{
  "vocab_size": 512,
  "norm": "rmsnorm",
  "norm_place": "pre",
  "attn_scale": 0.146,
  "tie_embeddings": false,
  "init_std_o": 0.0,
  "init_std_down": 0.0,
  "lr": 0.00229,
  "beta1": 0.9
}
Each number is 200 + 30 x the weight over its row's rms, rounded and kept within 0 to 999. Layers, rows and columns count from 0. The size before them is the row's rms in percent of the matrix's.

# layer 9 MLP down (transposed), 768x256, rms 0.0867, rows 565-671, columns 96-127
097,236,209,198,174,179,204,191,181,203,202,196,241,225,185,257,162,144,192,179,217,195,161,203,250,198,226,169,192,203,244,215,192
099,182,217,230,193,207,221,229,278,208,209,148,224,193,220,188,220,191,199,216,205,186,256,186,215,233,165,184,233,187,228,173,149
104,232,199,191,243,187,177,186,216,215,193,208,238,208,222,239,180,212,241,142,182,215,117,199,161,227,201,140,158,187,250,200,264
110,223,173,219,190,259,206,183,209,181,231,215,191,211,209,250,209,219,194,213,221,179,178,141,216,245,236,230,211,218,220,224,154
100,180,190,237,185,215,189,236,217,258,216,245,212,170,201,221,237,217,174,217,153,173,212,153,188,191,227,254,210,194,182,231,208
103,147,152,234,238,194,143,213,157,213,230,224,169,191,250,195,122,184,227,157,208,206,187,201,214,177,181,214,203,194,236,158,226
099,194,185,214,234,253,267,162,237,235,172,235,175,134,181,180,168,164,205,178,123,171,175,236,152,181,259,150,228,234,204,252,222
094,199,192,203,241,206,184,199,205,212,298,186,202,244,156,211,122,209,256,192,204,214,201,201,173,162,124,159,154,166,176,150,147
090,193,206,148,202,227,150,203,205,215,172,219,219,216,187,163,201,168,202,246,181,165,155,176,195,187,226,149,231,226,191,154,189
100,207,187,226,211,203,198,251,232,196,252,191,243,154,221,232,207,199,170,223,210,196,207,181,220,171,188,167,214,154,156,170,199
103,193,164,202,178,165,156,152,172,208,128,166,199,180,180,203,210,165,233,179,224,223,198,149,240,197,197,182,148,161,203,174,184
093,267,189,210,218,203,214,224,210,210,178,206,167,185,170,221,178,236,189,208,181,192,222,208,227,154,206,221,195,180,229,217,230
097,252,202,167,213,128,157,258,173,235,193,240,191,211,223,181,206,146,187,237,245,180,215,158,241,182,194,185,193,210,156,235,192
089,203,186,175,197,195,159,209,169,206,198,152,202,258,224,204,285,196,200,233,193,211,211,154,198,196,194,203,204,201,167,216,154
099,198,189,200,223,190,144,203,162,131,208,244,215,209,183,221,204,170,228,189,235,122,198,203,179,244,190,194,191,221,112,171,212
097,224,216,180,196,158,215,204,227,196,193,165,177,203,214,165,166,183,226,279,202,236,207,238,154,201,227,197,200,199,97,194,173
095,211,201,185,158,261,211,194,217,197,194,239,174,176,227,122,215,240,215,172,200,214,213,107,190,192,155,165,177,205,169,177,156
095,188,249,144,175,222,171,174,175,198,155,214,184,158,167,181,158,220,197,210,236,193,208,207,146,184,198,157,231,219,188,249,189
108,239,181,221,245,188,208,204,204,232,223,220,206,191,202,244,218,161,189,224,173,144,237,166,177,168,162,236,228,210,240,166,196
093,173,179,222,197,195,180,204,167,215,199,149,193,191,225,151,222,176,189,241,213,209,211,197,163,177,204,140,188,200,266,186,126
106,237,176,206,157,210,195,135,168,231,238,212,190,280,229,195,247,203,193,171,248,214,212,210,219,248,169,195,182,258,191,161,191
091,129,128,287,190,233,255,138,257,133,208,214,178,196,148,214,206,191,169,217,202,182,196,183,167,181,215,179,233,235,228,175,206
091,211,193,163,170,178,177,185,223,179,255,217,212,155,222,188,220,201,182,199,217,192,188,168,205,132,181,239,195,211,192,205,194
099,170,165,253,174,198,206,219,217,185,222,207,186,203,222,202,215,146,173,209,217,245,162,182,210,183,164,197,255,153,206,190,199
101,152,150,213,233,180,235,216,219,182,206,233,232,235,194,175,204,236,145,163,214,219,230,178,215,179,222,192,153,248,139,239,198
091,205,217,246,248,194,205,182,194,219,203,252,189,200,250,171,218,244,142,144,242,219,161,213,199,184,227,194,206,272,225,203,207
097,184,143,218,154,190,214,220,249,197,184,242,189,216,214,148,211,236,185,125,214,200,198,242,221,168,267,192,158,200,262,197,198
092,187,187,197,192,145,141,185,176,191,157,176,139,180,165,143,171,234,251,223,190,133,202,201,214,189,134,215,191,234,209,201,234
096,166,259,246,289,222,223,219,179,190,186,189,174,195,189,196,180,171,175,231,179,166,175,224,179,205,226,172,226,233,133,162,191
115,237,172,237,201,177,207,184,161,159,190,192,232,184,226,192,224,160,181,205,215,155,180,220,245,174,208,227,179,166,210,197,176
100,196,160,227,161,168,256,143,180,226,233,162,196,184,182,220,169,176,253,165,169,232,243,207,212,177,237,196,234,181,254,243,223
111,177,154,258,197,174,206,208,238,126,148,255,196,235,219,191,182,194,193,181,174,199,194,233,213,141,206,191,234,181,200,157,207
099,213,228,236,237,213,155,249,152,179,201,139,188,186,198,156,192,215,221,186,201,182,215,179,248,214,208,210,208,126,208,176,162
087,257,201,225,184,179,238,236,233,211,205,184,190,248,165,174,122,224,212,197,188,231,227,194,197,141,181,180,170,191,175,191,173
106,243,252,193,186,257,209,186,191,204,208,203,228,210,157,190,254,192,191,128,160,213,222,189,188,168,187,183,202,194,231,212,174
108,205,217,220,157,227,228,171,194,193,242,215,149,188,204,201,170,239,216,161,200,206,194,121,239,202,217,186,192,177,218,204,168
093,187,221,229,224,226,208,170,214,229,203,160,175,174,172,190,152,199,212,171,238,262,236,188,191,188,180,235,186,179,242,261,243
106,169,165,170,226,198,231,217,167,197,167,207,245,249,272,216,216,167,209,152,171,177,193,200,135,192,220,175,188,149,239,155,216
093,217,232,202,208,217,161,231,170,190,183,226,270,200,206,146,194,175,230,223,206,208,185,226,197,206,185,187,212,185,216,184,250
103,187,245,225,217,181,182,181,206,184,211,139,211,205,178,162,214,210,249,268,217,211,192,139,171,150,196,184,258,212,199,201,182
096,176,202,187,163,228,170,173,253,250,221,160,264,199,242,234,165,200,268,154,222,159,236,158,191,189,175,222,166,187,210,196,206
100,165,231,174,178,208,244,224,189,165,225,139,239,167,172,224,218,182,176,255,199,211,206,141,215,199,191,172,237,176,208,153,220
100,267,222,175,230,245,156,234,265,182,137,175,196,227,180,178,224,192,167,162,189,202,153,233,223,170,162,185,246,192,144,168,180
104,202,208,221,203,197,206,160,188,235,174,186,224,191,220,183,171,192,218,197,247,233,199,184,200,207,231,152,271,189,190,237,185
097,249,222,271,206,217,203,214,200,174,209,217,213,167,197,214,179,258,211,176,186,206,223,234,149,208,166,235,196,210,209,230,198
104,252,193,263,168,175,177,184,191,164,205,196,241,280,162,220,249,192,199,234,212,182,179,179,174,188,182,224,225,165,212,226,215
099,222,211,207,178,177,202,150,252,195,188,244,208,138,165,253,156,177,207,179,180,226,168,213,230,174,214,195,184,259,185,229,185
086,223,221,232,212,223,259,242,229,221,217,220,205,222,214,167,147,164,179,228,219,216,218,200,244,183,245,173,186,180,215,171,245
103,214,211,197,261,232,174,191,231,193,204,185,167,157,157,178,218,259,175,250,235,212,201,177,238,230,221,215,199,167,180,159,228
100,195,237,159,166,280,235,210,219,197,171,215,213,159,161,172,201,157,245,186,226,257,195,211,210,216,200,231,191,231,242,146,204
095,170,210,206,180,213,186,197,199,264,199,181,172,197,187,187,199,239,203,268,234,205,224,227,176,177,260,172,221,176,161,209,190
095,231,201,166,225,193,178,202,223,267,195,218,171,219,193,160,244,195,196,228,208,104,188,173,214,139,179,188,203,183,196,224,166
093,210,163,177,154,218,188,208,251,215,221,159,206,175,214,211,236,197,159,225,174,197,215,236,200,187,239,153,171,258,182,240,207
101,197,195,183,244,200,167,180,209,188,227,211,207,237,248,219,200,218,197,181,185,102,238,209,216,237,216,196,213,218,188,189,224
109,175,194,241,247,207,214,215,180,185,188,203,223,163,198,212,195,208,204,202,195,232,255,231,175,257,121,188,160,254,177,161,211
108,195,195,241,140,159,229,258,191,156,178,165,197,145,180,203,198,259,201,210,230,210,219,164,228,140,192,176,199,201,180,219,198
093,202,242,243,190,249,224,211,196,216,166,189,204,216,217,176,183,196,190,133,167,197,200,160,213,214,182,235,154,195,160,219,157
102,233,182,147,237,207,167,232,172,221,198,171,211,181,189,228,186,152,197,220,139,177,160,199,177,253,199,202,187,180,228,203,179
092,257,237,217,187,218,200,182,145,224,162,229,256,232,191,196,174,198,160,169,245,172,154,181,185,187,192,176,171,186,190,170,211
100,254,249,160,179,184,194,237,228,166,183,232,191,220,219,245,197,196,226,223,226,168,231,191,167,224,238,207,136,207,231,201,244
092,190,231,234,179,220,216,192,184,187,220,148,209,167,194,194,193,208,189,177,222,180,173,163,166,223,186,185,225,201,165,180,245
106,185,141,159,212,225,193,203,197,158,216,177,195,223,216,149,195,207,236,258,211,183,205,200,179,218,141,269,226,281,200,192,200
094,190,188,220,172,201,201,175,177,237,217,202,169,214,244,217,231,200,202,192,162,170,242,237,222,188,170,163,209,115,204,197,252
097,162,162,242,279,204,196,227,183,242,209,207,168,193,135,202,202,226,209,213,196,171,205,276,139,204,217,218,185,188,223,198,196
099,210,176,224,168,176,216,162,185,167,232,204,228,212,201,211,233,169,125,222,191,211,197,206,188,188,194,202,207,202,189,210,173
099,168,206,210,141,208,193,228,172,198,225,244,222,204,204,195,227,191,166,238,144,176,197,259,186,196,142,202,219,196,250,223,223
103,183,200,184,157,172,170,201,176,244,216,188,157,187,205,203,231,157,215,239,241,210,235,196,164,180,190,194,198,176,168,176,194
094,253,183,234,191,205,240,215,212,208,194,148,188,214,191,190,209,202,200,164,211,203,195,197,168,172,172,254,209,173,146,219,173
095,230,190,161,207,175,173,269,200,186,197,225,141,174,196,231,232,240,201,235,211,227,219,214,120,175,195,197,190,191,193,206,251
096,264,195,183,190,193,210,245,198,183,228,128,204,143,198,259,199,162,172,240,199,171,140,199,249,197,222,178,194,184,212,235,177
104,180,193,201,183,258,214,244,191,214,222,252,229,207,216,180,227,185,177,179,189,183,181,247,202,190,165,162,193,178,220,159,218
102,188,137,206,189,211,175,245,197,200,198,170,165,210,214,157,177,207,180,191,173,270,244,199,144,201,259,188,246,254,162,216,143
129,235,189,249,217,184,246,238,152,211,183,238,201,167,240,190,195,134,181,225,198,224,206,215,147,217,214,212,177,190,191,247,143
102,237,228,225,224,157,212,213,183,204,222,144,196,182,210,206,206,236,195,201,191,173,241,203,219,195,133,217,167,205,216,190,217
094,205,219,155,193,249,194,194,241,189,212,221,230,185,174,174,241,162,235,236,178,165,187,216,205,179,159,217,189,177,187,215,187
098,229,234,174,134,185,147,249,208,178,215,251,191,185,227,180,155,201,186,187,170,192,148,250,168,210,188,120,249,229,191,241,215
095,202,198,212,194,204,228,201,284,205,191,193,252,163,187,183,139,241,193,176,230,206,186,197,146,178,162,237,161,234,225,180,187
101,215,224,217,185,194,189,209,211,209,231,194,195,215,199,220,170,156,179,180,232,232,227,212,126,253,215,208,216,246,172,178,238
103,238,232,223,202,175,174,244,225,178,142,241,179,279,190,159,239,194,194,213,219,218,192,253,157,205,124,144,139,205,169,208,216
101,211,219,193,213,201,210,186,222,234,193,240,176,216,186,226,200,170,251,156,175,254,174,167,154,255,194,251,214,147,155,200,161
092,204,188,177,135,210,146,183,290,218,222,144,228,186,227,257,190,170,177,214,173,204,238,216,170,222,161,200,238,198,150,185,207
100,179,180,238,202,188,229,161,170,185,154,234,139,207,185,229,233,156,221,223,179,190,178,208,165,203,216,185,182,232,200,162,205
103,206,239,199,175,204,149,157,174,289,235,167,209,218,193,202,211,204,142,185,227,237,193,237,159,199,164,242,161,175,202,184,172
101,246,153,209,171,232,225,183,205,204,208,195,109,197,208,183,193,200,198,228,246,159,159,164,194,182,218,197,174,198,216,204,251
100,217,202,181,151,128,206,182,164,176,222,191,241,196,150,218,227,143,233,219,205,179,172,185,248,241,248,144,219,187,204,206,247
092,173,223,134,220,155,170,168,192,211,186,222,184,164,196,245,186,176,188,194,231,226,193,233,220,233,210,152,181,193,171,169,217
100,174,255,191,181,205,130,224,161,182,215,187,183,199,175,196,189,165,256,157,219,218,203,257,152,187,189,209,203,193,161,219,194
092,226,254,229,228,239,166,210,166,208,193,198,164,192,179,284,179,213,204,172,187,195,229,186,212,235,196,195,228,206,181,219,204
101,225,204,236,189,202,166,237,185,239,185,223,211,197,147,211,157,213,184,174,151,224,234,196,251,202,210,148,153,132,157,194,247
101,203,168,268,249,247,248,153,227,194,174,181,150,133,201,184,192,207,251,221,192,181,255,201,211,244,198,243,173,219,268,231,175
100,176,225,187,186,183,183,236,245,202,144,228,190,209,224,161,234,248,154,183,142,228,147,232,203,251,198,229,193,178,224,214,218
094,172,194,249,218,222,184,176,193,163,155,254,222,163,157,183,188,157,233,201,200,185,169,155,221,211,229,231,209,210,218,166,162
101,145,202,183,206,204,268,212,218,156,223,164,210,200,213,130,143,193,201,199,230,142,220,239,188,183,206,152,221,210,239,177,247
099,172,192,214,186,167,163,214,217,235,196,177,152,209,176,235,266,237,224,206,140,154,172,152,241,206,224,181,217,186,215,157,226
107,213,213,207,182,232,233,207,185,258,145,150,208,128,237,140,210,198,153,220,200,192,234,170,207,207,179,190,239,205,197,198,206
104,253,198,261,254,241,168,254,219,166,214,171,184,194,165,263,243,296,193,215,181,159,175,257,248,221,173,169,189,202,192,167,163
098,190,208,178,197,216,210,254,223,215,203,147,152,231,228,230,148,169,202,229,207,192,190,219,221,225,263,213,218,231,182,192,190
099,177,191,196,188,147,116,216,252,216,213,210,209,148,158,196,244,212,235,217,226,193,176,178,256,237,190,204,209,229,228,178,183
098,219,237,204,199,212,203,246,193,198,155,183,212,168,196,229,145,190,189,235,215,247,209,196,192,195,203,189,171,230,173,183,215
096,159,113,161,231,204,198,220,209,244,224,205,216,193,196,176,189,219,216,219,213,244,250,234,200,190,190,245,228,174,210,156,137
102,170,208,208,193,244,172,170,195,166,233,211,169,201,233,207,212,257,184,195,129,252,217,212,202,211,205,184,194,200,198,168,184
099,209,240,262,158,184,144,190,183,210,223,213,203,154,194,224,179,223,236,171,161,245,237,209,189,195,269,228,186,209,227,168,234
102,241,192,189,185,227,230,225,251,157,227,199,179,202,174,164,257,182,236,190,134,196,173,193,190,201,234,199,189,216,158,193,185
101,184,188,206,175,173,233,221,165,138,233,202,186,182,184,191,221,172,191,260,224,197,237,252,193,190,224,190,206,162,205,170,210
108,186,151,156,227,182,175,201,179,168,204,161,268,234,127,204,225,235,216,208,221,152,239,276,211,200,188,227,224,194,169,225,168
104,202,268,157,213,170,190,175,223,186,192,218,294,156,255,214,180,262,203,193,185,210,256,195,169,207,232,198,179,195,208,194,205
111,213,215,204,216,219,177,207,219,175,214,236,162,194,226,211,223,195,245,192,232,137,182,197,212,232,205,212,190,176,185,174,236
# layer 9 MLP up, 768x256, rms 0.0858, rows 566-672, columns 96-127
100,201,285,177,195,244,187,189,249,160,245,168,263,208,234,235,215,175,168,214,216,218,207,176,170,190,225,199,201,218,174,209,144
103,197,227,146,200,213,207,193,196,240,211,200,194,170,206,187,197,203,230,271,236,220,263,204,184,248,191,200,242,145,228,210,159
112,205,185,216,158,215,218,164,223,193,189,276,173,175,218,267,146,233,224,241,226,156,211,157,239,186,263,205,215,191,203,193,201
102,187,221,185,194,161,218,249,212,241,213,204,239,215,167,215,155,234,165,186,178,199,180,185,158,250,236,171,137,211,213,171,206
106,189,215,178,195,217,228,217,252,144,219,236,188,183,256,189,204,209,206,196,226,180,199,210,203,203,191,218,190,264,200,214,186
099,196,180,153,172,193,210,196,207,231,198,195,192,163,225,161,232,223,186,252,250,188,206,205,241,162,177,194,169,180,145,161,194
097,170,176,179,159,221,234,181,189,152,162,217,160,168,180,208,280,179,199,249,180,217,205,163,175,207,217,194,233,190,180,208,211
100,234,182,201,197,208,180,202,211,190,182,173,185,211,218,216,215,150,218,157,187,208,177,230,205,175,243,176,172,174,211,225,220
093,188,209,153,189,198,199,218,158,198,203,198,233,176,176,174,196,208,169,195,163,209,181,189,237,205,255,184,189,177,212,225,188
110,206,224,175,170,202,248,189,145,139,226,246,168,216,159,222,210,206,218,163,180,187,194,204,228,201,190,195,201,220,239,204,209
096,172,200,227,177,218,215,202,186,226,196,212,247,219,172,205,225,183,193,162,207,143,218,199,166,178,186,179,235,210,206,128,224
104,173,175,211,252,202,199,210,208,256,220,198,186,196,214,176,194,132,170,222,154,242,222,146,176,214,224,150,152,185,188,230,215
097,165,216,220,192,235,223,217,243,169,224,227,247,199,231,202,159,213,232,173,200,190,234,222,184,221,206,183,218,211,243,195,266
105,180,163,188,185,202,182,207,198,185,176,200,173,224,213,142,185,250,214,189,175,179,180,212,155,212,200,167,188,196,209,202,232
104,183,206,170,174,224,184,209,243,223,165,237,263,152,188,176,193,175,207,158,163,214,243,190,186,154,165,205,179,169,242,189,186
097,200,222,195,238,217,199,216,177,202,176,196,182,160,174,241,205,225,211,205,171,200,135,200,260,136,214,188,204,226,174,238,183
094,182,185,211,229,203,216,216,178,214,210,188,201,212,180,206,253,229,160,184,152,151,194,181,239,234,225,248,189,185,211,190,254
102,217,251,202,165,200,169,234,176,207,216,194,189,228,197,253,189,198,195,212,230,199,176,246,168,264,204,243,205,204,198,207,251
100,222,211,201,187,231,198,219,165,216,150,188,185,190,180,191,154,168,185,154,226,140,122,195,246,227,227,195,188,184,219,285,192
105,218,183,197,199,169,184,204,237,141,174,272,201,218,190,205,155,194,207,215,188,162,210,212,151,193,232,193,169,194,224,232,178
096,172,196,179,177,208,219,240,154,209,167,185,208,202,176,225,181,218,175,191,204,190,199,188,192,201,163,218,195,167,205,206,170
102,206,191,139,211,217,219,223,223,190,196,228,160,221,160,178,180,201,173,204,178,204,201,158,170,183,191,214,180,179,202,199,203
097,229,180,194,208,171,133,233,203,177,203,143,219,219,190,123,171,290,189,220,179,171,190,146,214,194,194,222,165,220,190,206,196
104,251,212,227,196,222,225,175,198,181,201,164,175,222,184,223,230,199,238,220,194,190,244,195,221,185,219,242,201,204,213,216,201
094,160,219,212,224,231,180,225,185,152,225,221,235,221,258,159,174,188,266,159,232,213,211,228,164,236,214,213,196,178,175,187,198
102,214,225,201,205,245,169,174,186,187,202,197,248,168,200,230,226,185,158,165,185,121,184,174,204,176,173,141,192,215,189,247,193
099,183,223,223,241,205,225,180,183,167,223,170,255,186,238,161,233,206,245,144,296,219,161,230,195,249,248,240,217,216,250,201,235
096,200,212,155,139,140,188,218,208,181,204,181,221,165,223,210,225,203,183,204,183,235,227,189,215,243,166,231,192,189,236,214,185
098,185,224,187,168,238,203,236,227,205,202,234,242,214,218,182,156,186,191,218,169,200,177,189,224,206,217,236,196,185,189,181,230
108,184,221,231,176,172,237,211,261,195,202,229,230,154,211,213,176,237,164,217,212,142,220,220,183,227,166,247,164,233,207,217,183
106,223,205,237,218,235,208,306,170,146,208,195,210,199,182,213,247,210,189,207,231,183,229,188,152,195,208,211,243,234,183,189,217
101,184,199,203,210,219,247,135,212,168,181,194,167,207,205,188,197,241,197,195,175,213,151,166,206,226,235,224,231,248,210,195,241
102,193,217,247,216,245,211,203,181,253,221,247,242,221,252,228,221,223,152,179,180,199,196,177,194,209,209,198,157,196,176,232,182
090,241,245,257,198,160,196,203,214,213,297,199,169,161,166,209,196,217,186,190,216,169,150,229,220,219,200,212,195,164,233,167,216
103,135,156,189,214,131,167,191,156,203,170,172,254,237,215,189,204,192,155,214,159,212,201,174,164,186,240,178,219,213,179,201,257
095,135,225,154,177,180,227,228,200,161,248,229,174,222,189,173,163,214,143,185,142,206,198,158,161,251,207,203,205,217,211,198,250
100,256,139,170,216,229,187,203,214,206,254,228,194,162,173,248,200,202,252,208,216,191,222,136,240,207,218,176,172,232,206,184,218
103,224,209,189,243,152,181,172,175,206,210,177,173,186,181,183,186,256,162,233,192,196,174,238,188,190,147,247,151,169,172,192,213
095,168,188,172,249,217,222,189,234,221,179,219,186,176,189,253,230,222,204,134,228,153,199,212,235,253,181,211,236,214,189,214,273
098,198,201,225,207,203,211,229,161,129,213,196,141,193,221,192,182,245,155,214,196,217,203,157,131,160,192,193,173,201,241,244,184
096,195,179,232,270,184,240,161,186,190,243,226,188,180,229,199,213,209,205,198,212,216,173,240,189,232,224,232,163,203,222,208,175
096,221,181,239,212,199,218,222,212,201,205,163,243,181,191,187,233,198,168,203,151,219,194,194,181,208,270,231,231,209,269,268,254
102,225,238,219,221,191,222,193,190,204,207,178,169,203,190,201,230,202,186,170,217,188,177,174,194,252,188,226,196,226,203,245,166
097,154,154,127,208,229,218,206,223,182,183,173,198,197,134,230,204,200,175,211,215,171,173,224,195,189,202,161,246,210,187,215,165
105,170,144,219,160,162,166,178,242,184,229,217,180,200,216,226,167,184,205,197,208,182,186,139,146,229,197,173,211,99,203,218,161
101,227,271,244,220,235,175,193,187,147,173,175,185,214,222,231,166,197,198,193,196,224,192,226,233,253,188,189,168,179,232,244,181
093,234,224,154,207,154,236,142,158,209,227,197,188,188,214,196,223,174,205,185,209,186,218,173,143,199,129,170,223,146,146,184,153
096,184,142,181,174,200,178,167,264,161,164,177,246,161,163,227,202,246,212,196,194,133,169,181,203,182,174,216,201,216,239,198,190
111,205,204,156,224,165,200,180,252,187,166,201,148,228,212,156,244,166,194,236,198,179,206,181,189,114,181,165,222,217,204,198,216
093,219,205,167,214,239,210,152,195,225,196,276,202,203,238,238,189,181,207,242,184,223,205,161,234,189,166,157,242,201,231,171,130
102,239,197,155,188,207,227,205,213,151,203,134,231,182,197,206,203,200,152,231,189,227,195,231,229,210,248,174,180,214,195,218,199
097,199,195,186,170,181,180,214,130,242,231,208,136,274,242,221,193,206,220,169,206,187,260,173,162,173,162,235,116,166,179,196,248
100,220,183,142,185,220,198,203,227,181,262,213,199,292,163,180,194,172,230,197,217,210,148,189,164,188,225,206,187,232,201,222,182
104,267,191,205,204,185,167,193,250,192,243,157,126,236,287,155,219,223,175,145,204,119,156,202,217,208,222,233,252,217,199,181,211
096,190,205,183,170,226,198,176,182,202,179,175,264,224,198,204,210,187,180,189,227,191,180,206,222,257,218,181,245,179,213,204,187
095,260,173,156,192,190,223,194,176,207,167,222,234,203,233,230,236,157,208,200,200,173,203,178,208,205,234,225,164,210,217,244,214
105,184,143,184,196,244,216,176,170,186,186,153,219,167,254,207,223,216,186,215,259,194,224,185,208,173,194,216,259,237,182,150,157
092,235,184,188,157,189,197,199,201,202,222,236,199,186,190,266,224,172,185,205,185,226,189,247,200,220,158,214,194,231,262,254,146
107,194,124,175,218,230,234,252,220,191,166,188,172,217,266,190,203,219,181,192,189,217,219,213,204,223,163,164,157,178,166,222,151
093,201,121,161,221,187,171,187,245,233,138,202,200,238,190,191,246,108,219,231,198,165,211,194,235,201,197,204,141,191,265,235,226
099,166,163,183,210,218,192,212,195,217,188,190,184,200,201,272,160,190,180,193,176,192,209,262,183,170,266,154,235,150,202,244,196
096,204,180,163,175,196,200,155,191,185,233,150,176,214,211,181,215,172,236,177,193,170,212,184,226,166,180,235,194,201,166,229,231
100,186,181,221,159,206,149,187,182,204,203,204,235,188,154,175,182,199,196,190,174,217,186,129,208,223,171,179,170,177,205,222,180
101,181,142,226,167,217,178,180,261,209,237,230,184,186,217,231,209,222,127,177,229,233,272,200,180,228,191,233,244,248,214,144,214
098,218,189,195,279,200,200,198,214,196,213,270,203,146,228,205,248,234,201,217,257,180,191,201,219,216,213,217,254,229,221,183,187
100,162,198,177,298,172,192,198,232,183,230,227,270,210,188,239,216,199,163,205,197,193,197,228,196,218,236,171,230,174,195,194,249
100,163,181,196,158,164,235,126,202,184,189,202,170,175,247,241,233,146,188,183,186,184,220,156,177,236,221,162,205,197,282,202,166
096,223,177,189,208,212,210,181,172,146,141,172,181,196,161,201,195,230,180,161,152,252,148,193,224,176,132,195,206,158,181,215,180
106,248,226,165,255,162,141,181,143,183,258,273,173,229,179,231,244,183,191,211,208,176,219,185,231,182,201,203,183,172,207,177,214
100,191,219,165,208,185,178,207,202,162,152,234,248,170,164,175,234,186,194,181,241,247,215,224,175,224,218,187,191,169,209,201,212
092,247,177,184,175,220,240,187,214,236,161,186,246,187,203,204,206,187,204,228,165,196,218,190,292,199,145,169,175,226,194,215,238
113,188,196,217,124,208,250,179,217,216,206,176,208,195,207,203,256,241,144,171,208,195,245,163,199,182,208,231,196,219,153,196,202
104,207,232,186,254,171,267,202,186,223,169,243,207,143,201,189,269,235,213,225,160,228,209,185,197,230,218,210,188,210,216,166,260
096,209,265,249,216,195,189,149,189,204,209,229,179,160,197,171,217,235,197,182,190,185,203,197,211,155,206,183,164,155,217,246,213
104,160,161,199,170,219,206,126,198,143,190,174,141,218,199,183,231,206,203,160,238,220,197,176,224,222,158,195,251,204,197,155,234
106,180,176,158,216,222,233,172,221,211,209,228,200,201,211,155,203,190,200,191,211,202,224,168,208,206,209,212,193,208,219,206,142
103,169,208,180,192,163,209,143,165,235,189,207,212,193,244,238,152,248,202,199,208,160,120,208,205,191,204,175,157,218,190,162,246
098,188,172,163,201,191,201,241,193,188,193,148,215,207,196,170,231,189,177,203,213,173,158,140,174,148,198,211,247,228,194,235,203
102,246,254,223,242,188,186,235,217,214,206,268,202,233,239,172,240,199,232,195,169,188,199,197,171,212,184,173,185,171,212,182,231
093,205,242,227,254,200,248,207,149,166,179,187,209,181,163,123,189,229,166,175,203,171,186,191,197,152,230,131,153,184,191,190,208
094,231,177,153,234,233,200,199,227,172,208,237,173,184,207,152,185,172,134,226,195,210,220,191,221,212,219,258,204,185,178,266,226
106,230,284,190,178,202,217,199,201,190,181,207,152,255,196,188,182,179,220,208,239,133,216,238,181,208,212,222,158,225,208,215,164
100,210,162,181,229,161,160,210,161,263,172,196,197,202,202,165,177,201,187,198,202,187,185,198,176,205,199,207,216,230,185,205,216
096,207,162,163,193,210,187,245,236,194,192,219,160,204,266,202,182,223,191,226,186,204,187,194,169,222,174,262,184,195,161,197,142
106,262,185,191,198,200,196,147,188,219,195,177,220,208,216,163,203,222,228,163,208,190,193,134,173,192,194,226,156,189,247,222,230
104,192,200,209,215,194,168,167,176,200,134,169,185,160,194,249,211,199,191,187,253,206,193,183,227,219,225,198,161,219,267,204,211
100,178,173,171,187,201,205,211,265,166,220,206,237,198,159,190,221,179,155,231,175,208,212,189,237,133,196,175,206,234,215,173,182
099,147,227,147,208,203,206,124,224,163,189,187,181,196,191,184,158,168,260,205,197,153,197,180,154,194,156,210,233,142,168,191,258
101,246,152,200,180,158,201,219,183,194,222,202,205,239,210,195,211,163,196,207,205,188,160,211,195,240,161,235,235,245,206,215,172
095,183,204,211,161,225,264,216,206,195,143,186,189,238,186,243,216,264,179,177,162,153,193,210,202,178,232,207,225,220,190,194,162
104,241,173,160,212,151,222,186,170,203,212,214,169,216,181,165,187,210,194,208,202,195,241,180,205,204,164,169,234,241,250,143,216
102,208,140,174,172,239,178,147,203,213,205,239,275,232,173,169,197,244,205,169,231,228,145,193,249,191,217,213,148,198,210,210,157
104,241,228,228,191,167,202,252,177,209,203,219,251,178,171,195,240,171,177,179,165,184,208,187,208,199,206,199,207,242,265,217,180
103,154,199,218,188,189,199,203,212,171,225,204,197,264,202,168,160,201,259,229,181,250,175,196,212,240,183,167,204,173,211,224,202
095,229,177,195,165,182,202,161,197,213,162,199,230,224,195,168,211,197,166,210,212,221,225,143,163,139,225,177,229,209,193,268,183
101,163,167,212,258,251,193,235,216,211,242,228,205,230,180,186,266,210,222,222,197,203,233,179,151,215,184,184,206,226,200,199,191
095,174,219,217,227,188,180,211,213,169,233,209,260,200,162,188,180,178,216,219,247,171,222,199,158,164,257,217,251,218,220,223,209
097,204,160,203,235,246,187,195,174,178,215,205,225,172,155,240,190,268,201,138,186,126,168,246,221,161,117,227,184,193,190,204,195
094,166,253,244,171,183,266,159,214,212,227,187,197,199,198,202,178,241,154,199,244,211,221,210,249,169,197,160,211,158,210,220,279
100,194,154,196,246,202,238,189,248,175,175,154,225,223,176,189,223,258,190,207,244,220,223,209,215,203,165,156,207,195,189,207,221
102,196,228,228,191,227,225,198,134,242,215,211,198,209,145,228,202,162,204,183,246,231,245,219,208,195,200,217,194,238,178,204,158
108,225,191,191,243,194,197,191,196,193,264,215,240,166,171,263,225,237,190,167,258,168,194,190,181,208,191,193,204,176,236,218,198
096,202,198,171,218,160,187,204,206,182,197,252,204,212,125,159,178,191,230,127,189,264,231,228,166,186,215,172,209,169,169,187,182
093,259,220,161,170,214,248,234,163,221,200,184,164,190,189,192,222,230,219,222,217,166,199,135,252,215,194,173,199,187,221,187,253
109,242,200,179,178,226,183,175,237,164,188,181,150,212,213,211,205,213,239,191,197,207,216,185,183,156,226,248,198,198,194,213,183
091,188,180,190,178,213,168,153,206,208,221,207,180,203,181,221,167,243,160,213,163,236,233,180,170,189,192,178,192,230,199,278,196
101,226,235,220,223,225,175,200,116,158,204,221,206,189,231,205,244,195,167,188,190,210,229,178,142,175,213,176,213,181,225,191,130